Weights of a small transformer language model: local attention windows.
Each number is 128 + 24 x the weight over its row's rms, rounded and kept within 0 to 255. Layers, rows and columns count from 0. Numbers have three digits each. The size before them is the row's rms in percent of the matrix's.

# up: layer 13 MLP up, 448x224, rms 0.0676, rows 41-80, columns 112-223
# down: layer 13 MLP down (transposed), 448x224, rms 0.0546, rows 41-80, columns 112-223
# gate: layer 13 MLP gate, 448x224, rms 0.0671, rows 42-81, columns 112-223
up41 094:104127132117106124125096125120155076157101119116130123126101137130146134140144123123174087167123128094157143113172117051155134144147097135146050156124098134076142153143100170104109093123123109110115128078118188132122100093098108123155117135113115141125111139142143121158140124121122136086092102094114124141134125114146103125114101152129
down41 095:124118119102182145179111144153123099133129146124111146129108150149096143085107119170062146133155143095113158159142132132124112133101101106189132170097157165151121121080150107098129146180121106091131135140106110105102143123117115107077141128091119119156092129102113120140123137136121094110154112085108144128150115134142123138117159103088
gate42 103:097149157099077122108128087115166120116129096162120111098150112128143078120150121124170134102151109120118174117163107113141121129135160117120119133123141103129166159131089118129147076085128095108138144127133134135163157098118132140130118129174146151102120147135119206132142124147129137083110112119111156140109137148077166151137139127104
up42 102:136137142121091107169145142159113156156080175122142079098144139132160128143135123157124117124174123144081143107161108115120128158106130134154140082194112096151144149170115107150136094125135098113130135139123112102123127105150106136118134148149136170117151165133123154112133154168106121112124149116118158153112124141098150140159160117086
down42 105:089150171106166143126099112160122095129109115128147148138143151130167138080108134146113110146144117120184115125131116134122083159125137144082097105105160087104135109103139133146134133138126087139160179081080126101134173121159111125122088136131157098145108105146116108151118153112102118148126095166087092119105152120116108150118103116134
gate43 100:166137125133095114113133096109139158114132165123132133129142111145120138108155140170156131150150141103129096134105140075125117102138157117093152156132123093107065139159096124128098120115137115130119167080127120145121161151117147105127113177160173144171126091128110090144136129140145153103160101139137129127202144105139138152143137142112
up43 100:155135125108092127130146093137152169103141157132140113155127108145116139110137125160159124147156088140124117114106152088111118151170148119103132127085121112107125132166109099147083136092114135116104133105129127174113174131133136114120114161128150138158122105118101122110146159103157140130180094138114125110192134076145126108161104165154
down43 093:121164150149139158169150150140110090098150093181152129185122115109138119106107093101153097161134138128107163143131140210149145104153051143138158107105104123116123099116142127139143117136101137115140128149091113152115149171131128104133106126120126119150136134129131108132133142100112108108147108153155139111116112123133106165138110151112
gate44 098:151156158122125132151143092104103134143128073106087131074164132127138143135126143122106108106174113150138138130103164151149157088140126108068123094160160100136122112094157179142142138111108124129141117120127113113102132107105114126081093097099125168132134155132119114098160115088132136106148083153144122177141173106141085137109097152158
up44 101:122124104166170082111137163116131109134123142129153073140134169115144113153120110091151140123123121155092096127129112133111102146132181123141171157098116132067147142096122051133117172120133119126148142135143159143121158124122130102148132140129119102125129142127152153123098120134146198145101131135102084101121103141126143162157117130129
down44 101:137156087116156188132131126131171115167135137140130111192113130107154114131156157092139146097097139102132146152140080123130157137146163150112159116087127074137110113110144086156138141118127112108117169159180144142139093078154135132129161144100097168055118159116104160160116136121139116133115111167115163101113130143141138124143093128120
gate45 103:126154130116128107114074125164138163129120127168134119145097117140100140130169148134083101101125133153154170127144140157148143121142133116124097086163178119125146158135121099098089117131131138110124111094103177142122102113106096145119157143123161125092129120180146088142178139105138124094090133106161188121164151143101119131147137101106
up45 101:124142123104095101142136157135094157114109127105141116165108086124156126134140128116102149141163126131172154119126116165125154139089097160123148103160136105149126147166112107119070119085122141125072100105121132142155095139142143116146164108128134142052165133164128106121155142120148142131119099128158177099114146135077155149117170143117
down45 097:119132108134136126124104141174173135112097102112103147153134162172088121095135108117110088136178136172127136129101129124142127125152129098123085094126130111128094188140113130129122105128100143149127140080135136117074063119128141106126150149143146123148150122128175104108132119099141116131114143109198107138114143143131129103131151146166
gate46 104:127126144097093130119139152106155176198112096160132099153088110135142133097142121166112150140171088109132158116121124116129112118075132118138147102134137122121141076112110162110133111151129129100112110093144136133111137172156173144148129137114116138100134151176149125133139147129143125133135131109136117111113120101134151102164145112140
up46 108:143153124113151140154161145121093156113096145140118109126124165157144156199147092106113158127092134132155138144177120075148106125159162176098168128105095149067134190143121085146178094133120175119092138150116105107123134137132117119145160077154128137130133138107138125068131150180158153138108130109105093131144113190127142143131102142093
down46 103:094127112126120099120164085165117117117154096111122122099138067120080131155119110114122122154135080127139129102141153130112159123120157132118107158129128131136173086116122099130120129175102166137136136157116117088156131150146136142151127079160125122132105166105124149160131144132120140096108113144112160155113113134088154106084141150143
gate47 093:133113152138133083152190127089102105126148155177133125120162173150114083110131099116192140119131140129126114153160147117116177128173121113145144127153113154107106121124131133128114132127141130122135085098113151128157115134107144112091141110119117142107136138121129135138114160171125147142144154181155111123106121086125130127121113142101
up47 094:111107125110153109166130119123097123141169092100135117136172165124155099144105129119153141151112159148125121107180128088129107089140162096104138117171147120071106092105151140128124131165101147127121123098110153126162105141108186120109105133133111081109152163109109157142121134115118161139151165129152118166147153109109162153132094099121
down47 094:127114103156153120104114134147141125146147122109150131124140132153093117161063126099096134090128146137137093144144110087160152146133130127078119090147086138133135148143137109131123134144169175143138122139087134163150109109128127136111136096098113092138168156076136108134079145122151164113160138122118125127154127148142131151127143108124
gate48 107:111114138081145074135132148122130145078108157120096133152129112136140093127148141164109103129141169142126141138135154126134154116103112178156163104158119122110106113103130167131108124096154109125168113116102126101103123129179190129125122140146120150095109125115178119126102104128127162095145151144156154114136144134109124133088136080120
up48 106:080152128154136160111094114147143097182182167136151132114158137146112150107169132123160140130114119162134131131135122152115132109135132093135106118084121136093100122141164160107129150106138145134104150147152130133157130141119079130152135138098134094142126089134139184085117130165148099137091100169076111150142098113161160114130094154148
down48 110:101176157135130112115120120117101124098119127132091151135124136146140155088101087103135133134164145144190131066118153142143109173140110121168117111144127110154127160184133132130139174114100105161127103102170161152137100163170132114139153107130157107117111136121150115129140152123130127104136125145120154121117158126121135090118095046145
gate49 103:124109131093116120103115109115146137139140126126126113138094110141111083114119126186143192125097162107150119091148134133098168077139120179135121141179123103109151124116124111124118150104150113072105145122114099136167132162117129124129136139128125100156159120107138128110123074128123128143148100148084138137164163096148159100107139093123
up49 101:132118135163165157124131115192124150133155163084130151132122145115162188147122144105126082132136127119160130202148158139150119113135130133093138153129134133127129099106094094132111085128151117126176108115119129095099153117103147101126100100141112140097112153123115064158123156135152094119134132104167182099119096170156127164107133119138
down49 099:136158146154148137160134126130084098133141186130136084090128136106155160151124126099144100097138085124120181140145163152138117126085076093145158105156096138127167116144124152106146069129116126132171129128177157106103111092131118099112150201135164128134097148146118124109161125118119166098116133154125165140120084097130137147157143133118
gate50 099:107149133124195102177130140133164111099141117184133142133106135118156147070116129123139115145108133114126110121149158157126135084127163105111113175122092132114123121146160141081103137150098161146125157093119092084151075137124116115123123114135106155138172159105121126117164126155148152109113118105112137138140141145089086130179170104126
up50 098:114174090154199177200119126140135131066133135175148119128125134098138128103115122126130164153098136122141121118125164153132086079133119102115135174120089138115112148118162115104123115126122127132111121135135105087147110136128085092103096095110138119145162164099164134086132111130165155087114135099102110120126152132100147123167190129139
down50 097:124076122159142133146143141184125127169143126121167160154121121102126134105092115097104110148140107103155164117132143129130112148119126111099131102155084134125128111155099114109084120139083112073086143112131132166146115157090162159101129094087132163122132122094111093144118108077124149152182114115149086142108133133160121100122150176125
gate51 099:157172124101120134138097139127101135134102131134122108131113121122158093123130146169116149149147150160106151092123138120131144070113099128128092125110146068115119120074158129112119116111151104108124143130168108168105090104118156112131142083117165104140138160151109131129176125107116142099130095149101134146125134122143102189135142114130
up51 093:112161115116135131145144148097100149155072156097101133152123136107121126124136158176104155167128151128089131110159097135137111088130100141144089161107146076164109093119121082136138162121139104124119148127135132160127083115130136116110159087111138110121155137135095130077157081135118120137172088125104097110137138122130147135158119125123
down51 100:131131128126111171123139150184110103151080124083155125153156132129117122137143101104141127149104167104136096124156128148112135111135116127144097130131153094098123144101127134104128134078167090076119166155127121107137118156123158141131112154148130113139149116153101137167110117166106124133114105116138162135167111106147112125138109140148
gate52 081:160137156090121149155130090097170120129142178111155151111079096131122115128135109125133174132108118118130161123115125142136154092130135109161099149134147136100127122118091131134117153103077139071109146125131104125166116129119114119112144124127126116133121177187161152133146092121161120117157112124114119173118149098151126161120083124103
up52 086:098161083176122126108126167145093122159149088124137131139159092115123116117081131099117078151087165107111138159089146131174125153092162108155176144151127135150147100102143154134121108151094158100119122129125115087102096172122158108124095150143097152087121099089134078103115151130121113166082147156151117120119112091112126088101153147110
down52 088:123123137121128130112143085122119164116113140101135141128092120139148153138128138131111135177138103131160126107083135145091084136123126131110131120146120080136186162158126119120142160107126110119106119100133137144121148114143118108117159130131179139149109104143157150098156157137134092140162111122089176129119123127089119131128147076081
gate53 105:132090148098107116132142155130131111169106143143124144147117127142132115161094105132136134126165144147173147129162171156073117146122164124108126105174150093105125143129111176165072168112160130117143144132123135149142102134145092137118118079162127127161154125156111144141131128155157150089129143113129177124118153137126119150096146083122
up53 106:124094105136148156125141093125165106125095106122126149134130160139145101122103122109117137136140148136079112147182170128136101130141156162148101118114168184139154139145151148115135120107161164125133086131141110122098159129178076183118132097119113158176137100159145151140149095130118111132122127125129126095156155106157118116112122098146
down53 103:110120169042109130182157096116076150123119146120096092110129153117134126141091145120145134122137105165158131158163166079140128120165140127165135104132122132107142159143128155163110073132134144133126121169146120143096125148109125101119101087136110173134134139136163149145098156127130113103101091136104101151117138125139071080102144111132
gate54 081:129120175132098116121120181121146151136115144129125116093123133135108108149124158175113107096137133128098136116147131125104099142115126119074152120124117106166141115125115142155174138100101140100141163141147115107110141135140176164163110108129112147141114105144159168118122125146140120125094102144138158116177130155158143140177123140116
up54 094:111159152184135126071130112129090132113113124112114083123132120135135131145135154153125130110115154109136146127154117133151105122129150107113128091184125088160167098111100122111140137162113148074121145115120099123083140091144141120148109127096146142168161129114127094090117153123158128160130149105166147091105107107134153102159132117119
down54 089:155110124116127143156141091130145146102131160135113141132113122133121150124132136112129091099092094145156064123117110162086124124144103092089144106105109172102115116137165099157127105099120126139103122162097118099093156117100171139177104103129106129159115146128129143111150110124113109177103093115090096119149160165145156140120150128133
gate55 095:143146172130168122128159105164138084109159182130118106150085104159127126105082130139151112153159131136126155129151091129108115129129128118073144094136167111141119121096122192152115120109097117149117096155134154128103100138152129112118113145084121090104120130135124109113116134148109106118128083145130167127149114117151125137095113106126
up55 098:134115113141163127123121162123135112181139090133115123135169091124193137137160109128104122114112111100129151191107141115110129133084143173143143119110070145126116130124145132123146100076139133129116135127104127094158146125130156175106160151097120148094103139117129156134159154123143139165139141156163161110142155131124149142137150169152
down55 097:110180121117137160104113116134177106158125075171141077184146139128151130131141125132125139129081128121130171120134122181143147125098133091114161106102126118117149097126107128149109142076073143096176141139151133134160143132151105098132099144131093115145115123123101133096140091099106179160098137135183110158188140121088122143152145120090
gate56 097:142140151121136113117150115115176117114089089139110120120125165090125144126113094117132122143118129104111114141104176147111112121109147129122123166092166125099126104071089150145151135149131157079106131090138103118158101094164093128109121102122128106149147119137162114161119076138132145159098184147161115132159082142106096159161112148130
up56 098:105080105097139134141148110104120135160144161112155147139138102141100135131153102112110134133120137138123121070139130135112134131115090114095133102123159121138136135188151109122135136110132125117132092161157154138182168110136142105130121178131130140124103141108115116097088105102141119134142102104128141156121140115153154085066142148091
down56 094:107141139121167140096138100122140125105115137157128127134121108136074107096128109126109152143147120145123158084084153148147134151128156093138107125121132092090107129088100147101132149164122129129133080122155111132148113141110155127163100081098170139131129100121116131144171137160136155127137075131126107112107114124129124160170103142169
gate57 102:093143124127089156142136177143139125106107110126091114108072105141140082137114110094121124110133137076161135084092116173130117138094114166147101149146140133140121114155110117120129135101098145090116113095111147135087141114132146157159119107116075151088123157104148183156143102144139140094162132131124097134107134068115123128138158101110
up57 100:182117135127117136117114126116167132119121106126151112133113096092117098124085136116135150147151150129128118111118127137114124136107096181116129121124120148147115163126144164125119134135124101150108141107079155179099129120142124137112114133129101155070121154138110151139172115133110104145137132194120153108163150099081139149163118118121
down57 104:137136148176149182134131116126073108110148107135126144089136100108116144146141124109081122171186111152138139089105125114144125097137134138143072129132098136143143139117168100108137134134125118145147122138150164094077159116164143110168152136137155190132102100059106139167156130158116114103105158153099109113132140111140174156136123114128
gate58 100:153136171096154131116103110138125074167144119139133127150161118087149170113197133102121100139124092154135144100101171129128170195140132079138135167144109142175096149136130094105181110118132124147123138137142134114180147128116127129106104120109151124111134109155146123160164142136149186088134134146113150143146134140118102148115128073157
up58 095:145166176161127145126135116144122115087158158134144140169154103104097096103164133161117152112214145111094129125127129131152134168132142180137150129113137108178094150161118103103144116116128123115077115125119139123152123106130123152128115113123118150105118103143133178105136106109123119094128140071148124133178100162103150149127157133130
down58 102:148133163145120131118139151090125158194135152113118121168137110105152125102135167191108159109083153137074128132131139143155104110133112126132100109109115131128100124125124142149092132141138097103164119111142107129128153137113113101126171159191102131115099137102129144111073128147132159098143129141137133156115101163144124072130148119101
gate59 104:156132128115141121089147128087158112137167100120144117110114089150107103173089153139159114121116120131140123095136130099140131101100145161124109131119141130154131079119140132151109102105176134123142137124132164101176127181140145148095123148126131128169130148135115118185119115128129141075108115151156152113153143108089148142161100121109
up59 101:145110119160127109137154131143162132128170108170104111125126101170140085153081137141138095116111110155129141118128124114109160112116148137128108137165124099150133115116117150172142097132148164094102152134119174119127128170077144126072119144128131129166110147108140071165118143132167116070110111130161132122129101102106119109102135136142
down59 100:104102141101109124167149108084167109127157107110155110166163124139127120116131159104089111143146157148128129149124134115158144141118144091125112127084147170070109090158132153132139119146156133115138090122092123168139141114119091141156114148169079129143103126120120159078155135168086130121109140166100124122127092137105149138168137126134
gate60 107:145151163109127109152153150123112157112087138099128116152081140149129097148127109122117131102116170167092074142136088124139131092136125131089105166138145127103095150104096120082110157102151098124128154074135091131194145145183093117105163102092126167153140135127151097124164089136116114153168138123130152125123132152122141130129125085140
up60 108:122133135128174090125143070161117111149188125144140155103141129118124137120119141114131136152135056143109126141085127186090172127117141074142135134111132108089122130119145134117182126154123168130176115159152122136058108124167104132144081103151121118159133155117163114153112108163119149136130157154148123139128120148156133096100098152101
down60 104:108128170044160123109159125149113111156163144116129105114177119140160092105167127101152130136154141144170146123148129142118119134111159122125140113106151113084080129128140110150131165125094121158113100124119131117127136124128123109126090119157159137109127114195114150125139131148113134167138107090102099104106147104151141137094103112132
gate61 111:098121127135174104127116136126143165046148153160128112172135140120117125152132154202163163127126140109142100147144150090134163139138154152157116122119158126101111148115100178143139168126156119081108176100098134146180154101144143106138151089129104127119137144140117133124129148131153131077165100111173170108124122113102129159123130091091
up61 108:093110128140183098122125151224124154086152149163129107140126140120101128122166136146128122142105146097158139147145167119117137171132145137130082100120155111120118168168131152169112124162119138107098139105107141157149150099121127138123108071138119126116152128122099126146127153111097100078158079116106188102109142129097122139116154128098
down61 109:116146103141149162129152147098135137120090143141193127118162079140119125081102148147122160124071078142079110142119146117105197126122115106120091175124115146139122066099168115085137138094151156121153110143119131161141113117125100107130148122132135129117151149122157176109082137095137117163141127109148103088142130103104133130119091115096
gate62 095:140154151155144117123087117124128140146156153158129152153130142099119114127134141082116145107128115122135133113142142101135141083124155152074119114168102105134138137109111170135109113061109132105158106124161099145122129138157139164137126122107096150122124145144152173148128099141122149072126126114095179088151101089124168109166118138161
up62 092:099165084132135156106152147155152123143095148108112111115136108162133135135116127148098135153146142096120135136097121097110156138146128094162092120125114159140122132161145102099115124150106160117101082147130119112116138126089106120133140126114146163132088106118085100102108131118150078121132176153167083151127185158143078125105131150110
down62 095:132134117140151138138135169154137086171124138111120140145148129142078133158139169121116116133129122127156131137091150099082127150133129108113155106152131121110111084106101159107146147104141107108127107101141142151136138118133110113102105131106163123090131104113160166118161099192133122190115126110155123133136089107101137121139118066137
gate63 096:146142112063126112135120101152131085129109180123146130093130139150139107134166148135115125132123159147097124131159092112160145130127190115121112165150142137141150106127133151117140147122112144152132134098127151136134146078111164161125156157162096144133162136134105087167133114141129102154117170144184125145114143093117181107193113177052
up63 098:134115139157132160077093147123111097151149148107155134095153212153167112141128083123160135090158143105102164149114085112113137122106095118125141137080104160113137148135127161065135152128101105138098121112165114117155138115109177134152133140120108096134171121108154111143156190129148138117127122158143117154146114126135124118102112126150
down63 093:112141119134065086099118147076125126152109136150050134124136157125109122110181127106134110140127136077125138151136129100113123144140154110193132149117086154121099137135115159099139109119101115118116092127082140105121128141143120151141138106146160114143167146110099098130098099154086180115148132096149117103173094143160121164115096109117
gate64 100:092125123165113127093107107165130088098117176124121117123121139146123121102139106103134086145126126161136129133137103102163133093148118107105092143110099136148085148147084143138149131172151160142128164120075123116130154118150128111131127117162036119174127131147155118132144139150122151114122137130142156079135119151105128112160098114089
up64 099:137127145139133092112147135138148138104141114146139133130131123140145140103107105131109164125135191108090128081151135126089141134165143120124153113093100141161120153087117104125107097133132121111123117162119130120099117140122147149126142121109112136111161151173129120105128115122128085137140122130101143166105109097164146133138085150142
down64 100:152135173138143108113140138116169103148140164086158158124100180098121118114115104109117113102117114111093126132150182077078102137134138106167146153151089146162152150132117150157125119132127145114147150098095142158123103121117133097122159146161137137166151144131124116112165104165141116135153079148116113117167141148142148123109133088112
gate65 093:116115134136140109111113070084134126093130152125101164116172115123117157167142131168163120095098188130139136104104152131115103135144157125148157135126116118086087109132125147134164130134101169112128127130118171074127125138167189143115138166133114145114144124142082121123137093107158151114111113116138132110136086120106127132139109090131
up65 091:096093145147084100112157114100112106136110095121095143085189103113100156112147102135170139095082149074155080089090122123122146129168122132120173114110127149080115108144116136115130138129095172120135138135104167119101137134176183125112139136146096124122148156151111159158106129106183113118128126150127146091149080112133156145144132100127
down65 092:110144082123132148116164122152132156105119100137127109100150136099112124147089144139121154138128137152109140165129157107109142142171111125174123188091133120118092139125156071126156137101146159115134121106136122086134122110104156101134133152151140088155098130114099115102111146126098137131110110128141177127131093148105082115107128126128
gate66 102:141114109123171104125126133087148114155115115132109154140172152148125123136106132144144118104146143144147123131140110127082106132104143119121158091164082136140150108116138101131139157087130161118118142136151137095148132098153174159095156111140156129158155134089124137071130141158107125129130118177145124142125129096118086136141121116137
up66 103:115123130086107137141158129113100079152133127160104123109137135158155127068114149083134163179129125120130130096070115176135160099144153145104124131107124121137120145176166133118166131141120142152138055129110137138076160144166114127116124154171145114068103122154118141123129156113148130130115158085078137169125172111129159126127151151115
down66 101:129125154150160131103132128085135125110150134153088123126149123117155097174139174119135142127128117120119080119086118111077150103123156131123112144129103146115126098139142163111127145137152144072105106121094151140171091132157177124122140189150150105113177115154133100157117131158056134138120165150150167116088135109129111176112131099133
gate67 093:170123144095151143130079112106170071089166145132129101142151159112096110131151151181113082101109123120149119095107161116074111145128119107118149156095118144093111110123138160097116168128109097114161103116147119125127117116102100098073141116113094106167123111101149158151151116117115167118132133140148133089109163155112092189173115125151
up67 096:173109128135149141156115119139130098070160150080147110133106125141133091115170117126115117131101101109139138124149106178135078167134116148120160105091126177105125115134108134112101127096189130108149124132144085153101132098161115134152133133160110140161083130092095159136111095095162153150137139096165133072153136129094105118138117154150
down67 093:149101135149148173139131071147122144185080165104123100072142151152110164171110166163103158085101110141142124114103134134125120118098115104142130119118141160109171082081117108105103148113156141105083114120127123142105131146149099137091116107133135116153130132174152085075118101135116101132089150091137113170088116128111150145103114133150
gate68 093:144128173107139100126143163127179154074122155160141143118116155140112128082137149119076126124096111133144140130144124150101098136137122123098122167106146136089135132110108140128116093087126152097132139115171154124149126111100156103113159140149154131124106125148141126154111158145132104111125137146159148119079132103076109160151132101115
up68 089:111117123135167158145118132115144152111125119171097133116097151132103126121132129153108138124091112092128150142130155116135085172109117101126116100132120111140131100172158190111093101091101078138137136134153151140125138103087139127150128139120110104159104080150146135097126133121122063164119125088085144101106107105105118100169149128156
down68 097:111116149116132137147121146151147168134124159131167120161170157135162111083165089134096141120116115158138131087162121154153104112135123132139154132136097173109115158169151127144107167115123076135125117113146111100127108161104143144132153126136121117116129114147136117099084139132174074144152141134158142132142126150124132138120129114106
gate69 106:171137137132135085103146116068137151109093105124136091167132084132117111151145168132116121111107134114154135150153154146125151107092119163087103111199084129105108080152118170126096111152119102150150145103138099117159156161146122140118105122082116147139133134117139160132159144100126149107129092136130163142133155135132152127104109162109
up69 105:174147098105153156165137121128141112148121116158122129146091111107170122151149143148095138130124137130128126136119134117132138103132104143159101099161066098171102126140100187135162135151098117170112129141114152150164141140119115135114097208144127114125109128124135115113114150138145109117138132097149169132083171156161145112123151137128
down69 105:111138140165149111175121140108074150138167098139102125161094083131164126125116159082120091121133131134141143137127129169087102136143126125112128083148088117156134118138174118177122103165117124110142097141100137141146104132091143103176121142149129157111134094128137116099109128111163108121098103129144132139120137135116157142166158083146
gate70 097:148121187110098105135093128113149121127085125181112127126130127184135112109170112140122138122132098117156155121143109119089152158128107091102102134109105130131114128133091106167134102131125169084134145123128140108133127124182123125122155128122126086105132135131155121112158142167148094119098154083129102111139158140148152114125150106123
up70 093:100193054157146132146176171113148117139147144094115122117139126111084162123116149107151116131110124122116110157156139150170100097135154153131150096176125105134173137125156140086084163114119108138099135154106155147116143105108108134137137160156109167167151122143119132132163131082135141132133083186130149113102105127124143153120101118121
down70 096:167120145149112200121095133127173141132133123177096128117144133132078120115128153099133112139109137075124183089132133096126124125115090144098128120138111156136123093082110146160171133109128098124162125083127125175106152131139136092084143134156109136115167141127149163158144081160173127103127130151139182120152102156107139138135123149125
gate71 105:075133152137122126066109113132145088111136177173110127129118082181112142116130119133128131122151136106134108150106091095092131123087111126159115119133127156129116117049141145164175179073082138146166157103130115144094147104128145099118133166147131128136157088146175127161155158132135083139118124143142105119123137137126120140155141068099
up71 102:142117115164126169120156153098163133093158142083132137122168090134117160139114140104131111155107143190144177111112080081142124151147132125077080083095124161120136093146125118127111139108141148133094129136121181151106129209098098154135165119156097179141134135123105124116142136160117165142154119118126118151139112122149140108184156149140
down71 102:149149139118141122148149136134102169188127121149150110121108119169130104095139149111135160105125158133140135131115101141098192144131127127080132144128109167116115142108093097179099071125158115159177143084117164128133112108164103168113133107089116108127105152130169146108141080150140179159160116145149101109144160118119103167122096097146
gate72 114:141091131111158130150102147144129139151170115183130099162142121121116163134130170129104106115162120116112116137147129082104114147157117155099084122140196045120133141097095120131126159116148146127115139146159089112124104157159137142103101132093139154127157157183117131126180169155118124121163120148129143098149134139131123147150138117148
up72 116:128129109130123115146103111163133107134137129193113117151164119113102143071163172129132130139155125121100152148160101101122086164135115118149124113129155120094122132096140128159141165136105119178134091161147133153127128150132086165114121122160115120095129117119121175107112159174115106132175118200137137146119137128170124146107153123087
down72 109:133161143126092144132166122127137142122099120123131102073142148129102144120149172126140103112125105083103139156115171135130102139078137086130168156109124125126138114134129156105142133098122142106117123140110106100119132121104185166108120150138132122139132092153169107126108144099130112106144133131148133150175127181112119114093134134126
gate73 093:125154107127138141097144127159107106069122110104099119138101171125093123129116107120105138115103120142121172117178111138125086087134141126126163076139114144129116140098119126135124147086139147107133080096145149157120128131128191145102146139160156130123173105130131106092146138107121091145142135166193144098102115131106085105139154087134
up73 096:114163121120147138147096092114096171205145088149105142170133143131159144151113152146148180118126136079122081136102132125168125171163167144121123167132155121147126139169144163118144121155150108113156141107151110112131098102144087103182130131094120129160110137136132134169157118139102158136141079118110162123146131134135159138082123168155
down73 104:118131131133141165123098140109203130119057122116110127153088107114134169103084167088112115051115137170140116167140135136115138097152140129101126124161104126147145110106099130111170123154117133141148131128154127106116090088140124140110112126078160098112114153123129142091118138153118142089138144109110172140123120193141126122153099127117
gate74 100:125152174169148093108130106100134113104112160139138095132100125114112137089168129133188091130171084102157107140116098176117105145088101127085100121151148106081135095105192113125136126117171142142161145125143171077107115141146158140109107160099134152114122164102149146119105129172165136139150111113111136114113141122154112130126108136134
up74 093:172150112084074083136137126119123120089151103105130141120145127137109082127103136099163144125076139118113159122132120108110106152139141152144120117101113150113135122153072149148072146162096141107108116118134068150105151125104100160144148108137131090143126112133116115111119106089080128121126152135169125139174124128137108099125133163130
down74 103:147145122128127078123121129147188118088155145163122144159110118098148107122135098151160133134130158125064143118131122112130156130075083139124177121126103172166129119105122139147130118138139112123091128151125140155127114149115136132088131130120112141118110134106115134156124086124162094176127138082129107118123108119142142117115137148120
gate75 102:091113191143109117102132104152149103149081117153126144157124122094113116138146106154123166125129138153150093152094137086151144134092109083095120130118120113132140179132080143166150125155124147134146114114131101114099167125166143081145121165155126103153137137132141152125133123159111150119126093137115135100113116142053155107121095136132
up75 104:082115148127105145139075136166121156120160107097155137136141096087111115091144117128140136130169163148130136137136149101136123109129154075130129139117138099112165118105164133117081163140127125166126101112113138138153139115168120125128134187120144125137150127083158153144122122108119203082150124114137130089125145173119161099153129121114
down75 100:136116160137127144114156154129102127128131135120128147146129107087153161102142141089128142165145130149105121112105124093112121120111102121139102108072161169085116170129107149151123151148146157104130104119132146114131090123072132103125123104089132136144124111172180113099122110148083142109143128115105148144107131144134118195119103101128
gate76 086:140153134094161162131100129141111105122139120175125128148143087118102082112123138117165137113156137156109122140128101127155075100083136147139154104154141076147096101141071143111166127154156139097137122084148118101138135129144101077158158177118121139123133125116146181174146106107138142121103126151109150141132090162127130141158124105138
up76 080:075108136129075105135154141105171125120139150090115147149112144142136162130139152124139147096158112117149136121139175098134167112154140103158126124129127160110155140117170140151078090089118160122120125129090114164070126123147158153099149124114139126162152129133120121116126156149150107109147142114137111102148143136121099127140145152094
down76 080:135079091094140131159155116124113105115129091082125120100106133128129110130173135142125095123112160170184151131103130151116106122114139142115114104141166175165121171152109116119068163121117124191118122120071102124101136122111129152133087145146188152153139142155134141171149142156135137122154134122126165132166137156142124114142141106118
gate77 093:119109124143112125141119093157146184101137133121123102136123130133133132149145142172163138105111162131137153123165104135091121172124178135152136151113164098113102096124095057137170130165176125113148162119132179133068130091110133136109148158112103130125138191120145173142145076183128130154084140138148110111132086141108140130153106072126
up77 094:131150135154111090108169150121175132146145148150167158102123133136122164142140138123118125114143139133112136080112083181098136102163104139112079107111133088148072187084164110118097107138147116130166128141163113141132151117130177150166101126134135142124118106161109166107104131152185145135088135127122113106174081117118153124102105152083
down77 092:124158158109104147161103098118143144133126123137118142175120112139139110071095091103164104112129094072141150125098157114115094153146115131167129134090141133144127180157118129104152095138132074111127145120136094099123141148139140104147149082126126097113136190146112100149084182140110151127115118123113126126099120196131114143134138156128
gate78 106:178125186122147120151083120113152127143162130148115106141128138126119137161135169152141112130132133137114120124123085103129138135130127111092126120109148077177131166155104134121121108136120170109166121107126092115163114133111156136059158100140109109121138117109138129141103126155140134134114126097157113126110088119114100127143112114074
up78 102:121115107152088117117134134144137126125121113158122118132080117091125140109100112120072164138129108109140108121178182147136146098148130140125102111105109149117126104114144122096127188137123108115092093155132154154102105129113119109166123096104152151142128128151101120121090138145119113134101155140109099140127171163109146126131116170182
down78 104:110153117153155147121137152154139122137109135135130112126103137143162141098127121134144099184169156126100141126146170167113076113116162098140098121129070108098108119086093133172161135150150095126103159142135127096136131117116120106132101129099170153087143138166132140149155165164094164138123144183124109103120149092143112140151104137175
gate79 101:127087161106144124117134128144146104152155161145141114153151128162094149123114145091156128107122115144123121146150131132134174152102137098110100123126141132107099130124083135203119132079103102108135097092122121107137121092105122133096116136072148125117114121152096124133163092152141132116151130106150143120158075085115115176088125141116
up79 105:136119142109104141118123155147109143138148096096128120099143088097135100159121141109103133152151130171168112120145111084144117094168082138164125147110072141165110076156134125130106105139121145166123117106096122121120151147132140102147150124184143115092143191114144129160097157133108180129100099106100110098098180157109108117175156156139
down79 099:130145154174126146144129085138106125150118130138115122094110129095102165152134103105152135152132090072130156096133137126150088076101165106152128115149107164154088128100147133124121124104121145108125145144104120138133128136124161134139122175126115125101142095097120084162123101066131129106142159112070096124094109135152089103161190110157
gate80 095:116115181119100129111090088118105107108115112137109071136114153127076118141178128145110169139097126100128150106109103141130113106162145126108102034102132150121141089137078150099106133114134094070137151101113177107130134110090116168129141133125162111118151124102123139147161134105140124087110143092145108160139117102095105139140147126113
up80 099:153167084108126148151142172112130155114162142075129142131152109163148143084119131115127072149145129093148111129138164129112158131123109129096119176152126110096111139120192062146129096142117140153128098112102090106095129114142073151127117123096081159157110135093143118125110124154145107186138138178150145124095077144165145146161149138117
down80 099:136150084111173125094105162108159152096126138130121160120118058130147098110129124084082131156131131124161097097137138140129132146139121163118134196157098115115121184118150160186122122108123152125106115133135133135069116118169171107121127120139152130101129111136149084119088084155124135129137117166113158136102118155120154151148100170126
gate81 102:103137151096131127115138110109108117128119153157105139135116171159128101115167117136148140111138131134145128117128109085146156094115129095133152116126172165113130117121078165170127159187103134136147181139120140135128121111150101128103129139140080160159132128157153133155155121118090138100157138110114118147132122044142186143130070096120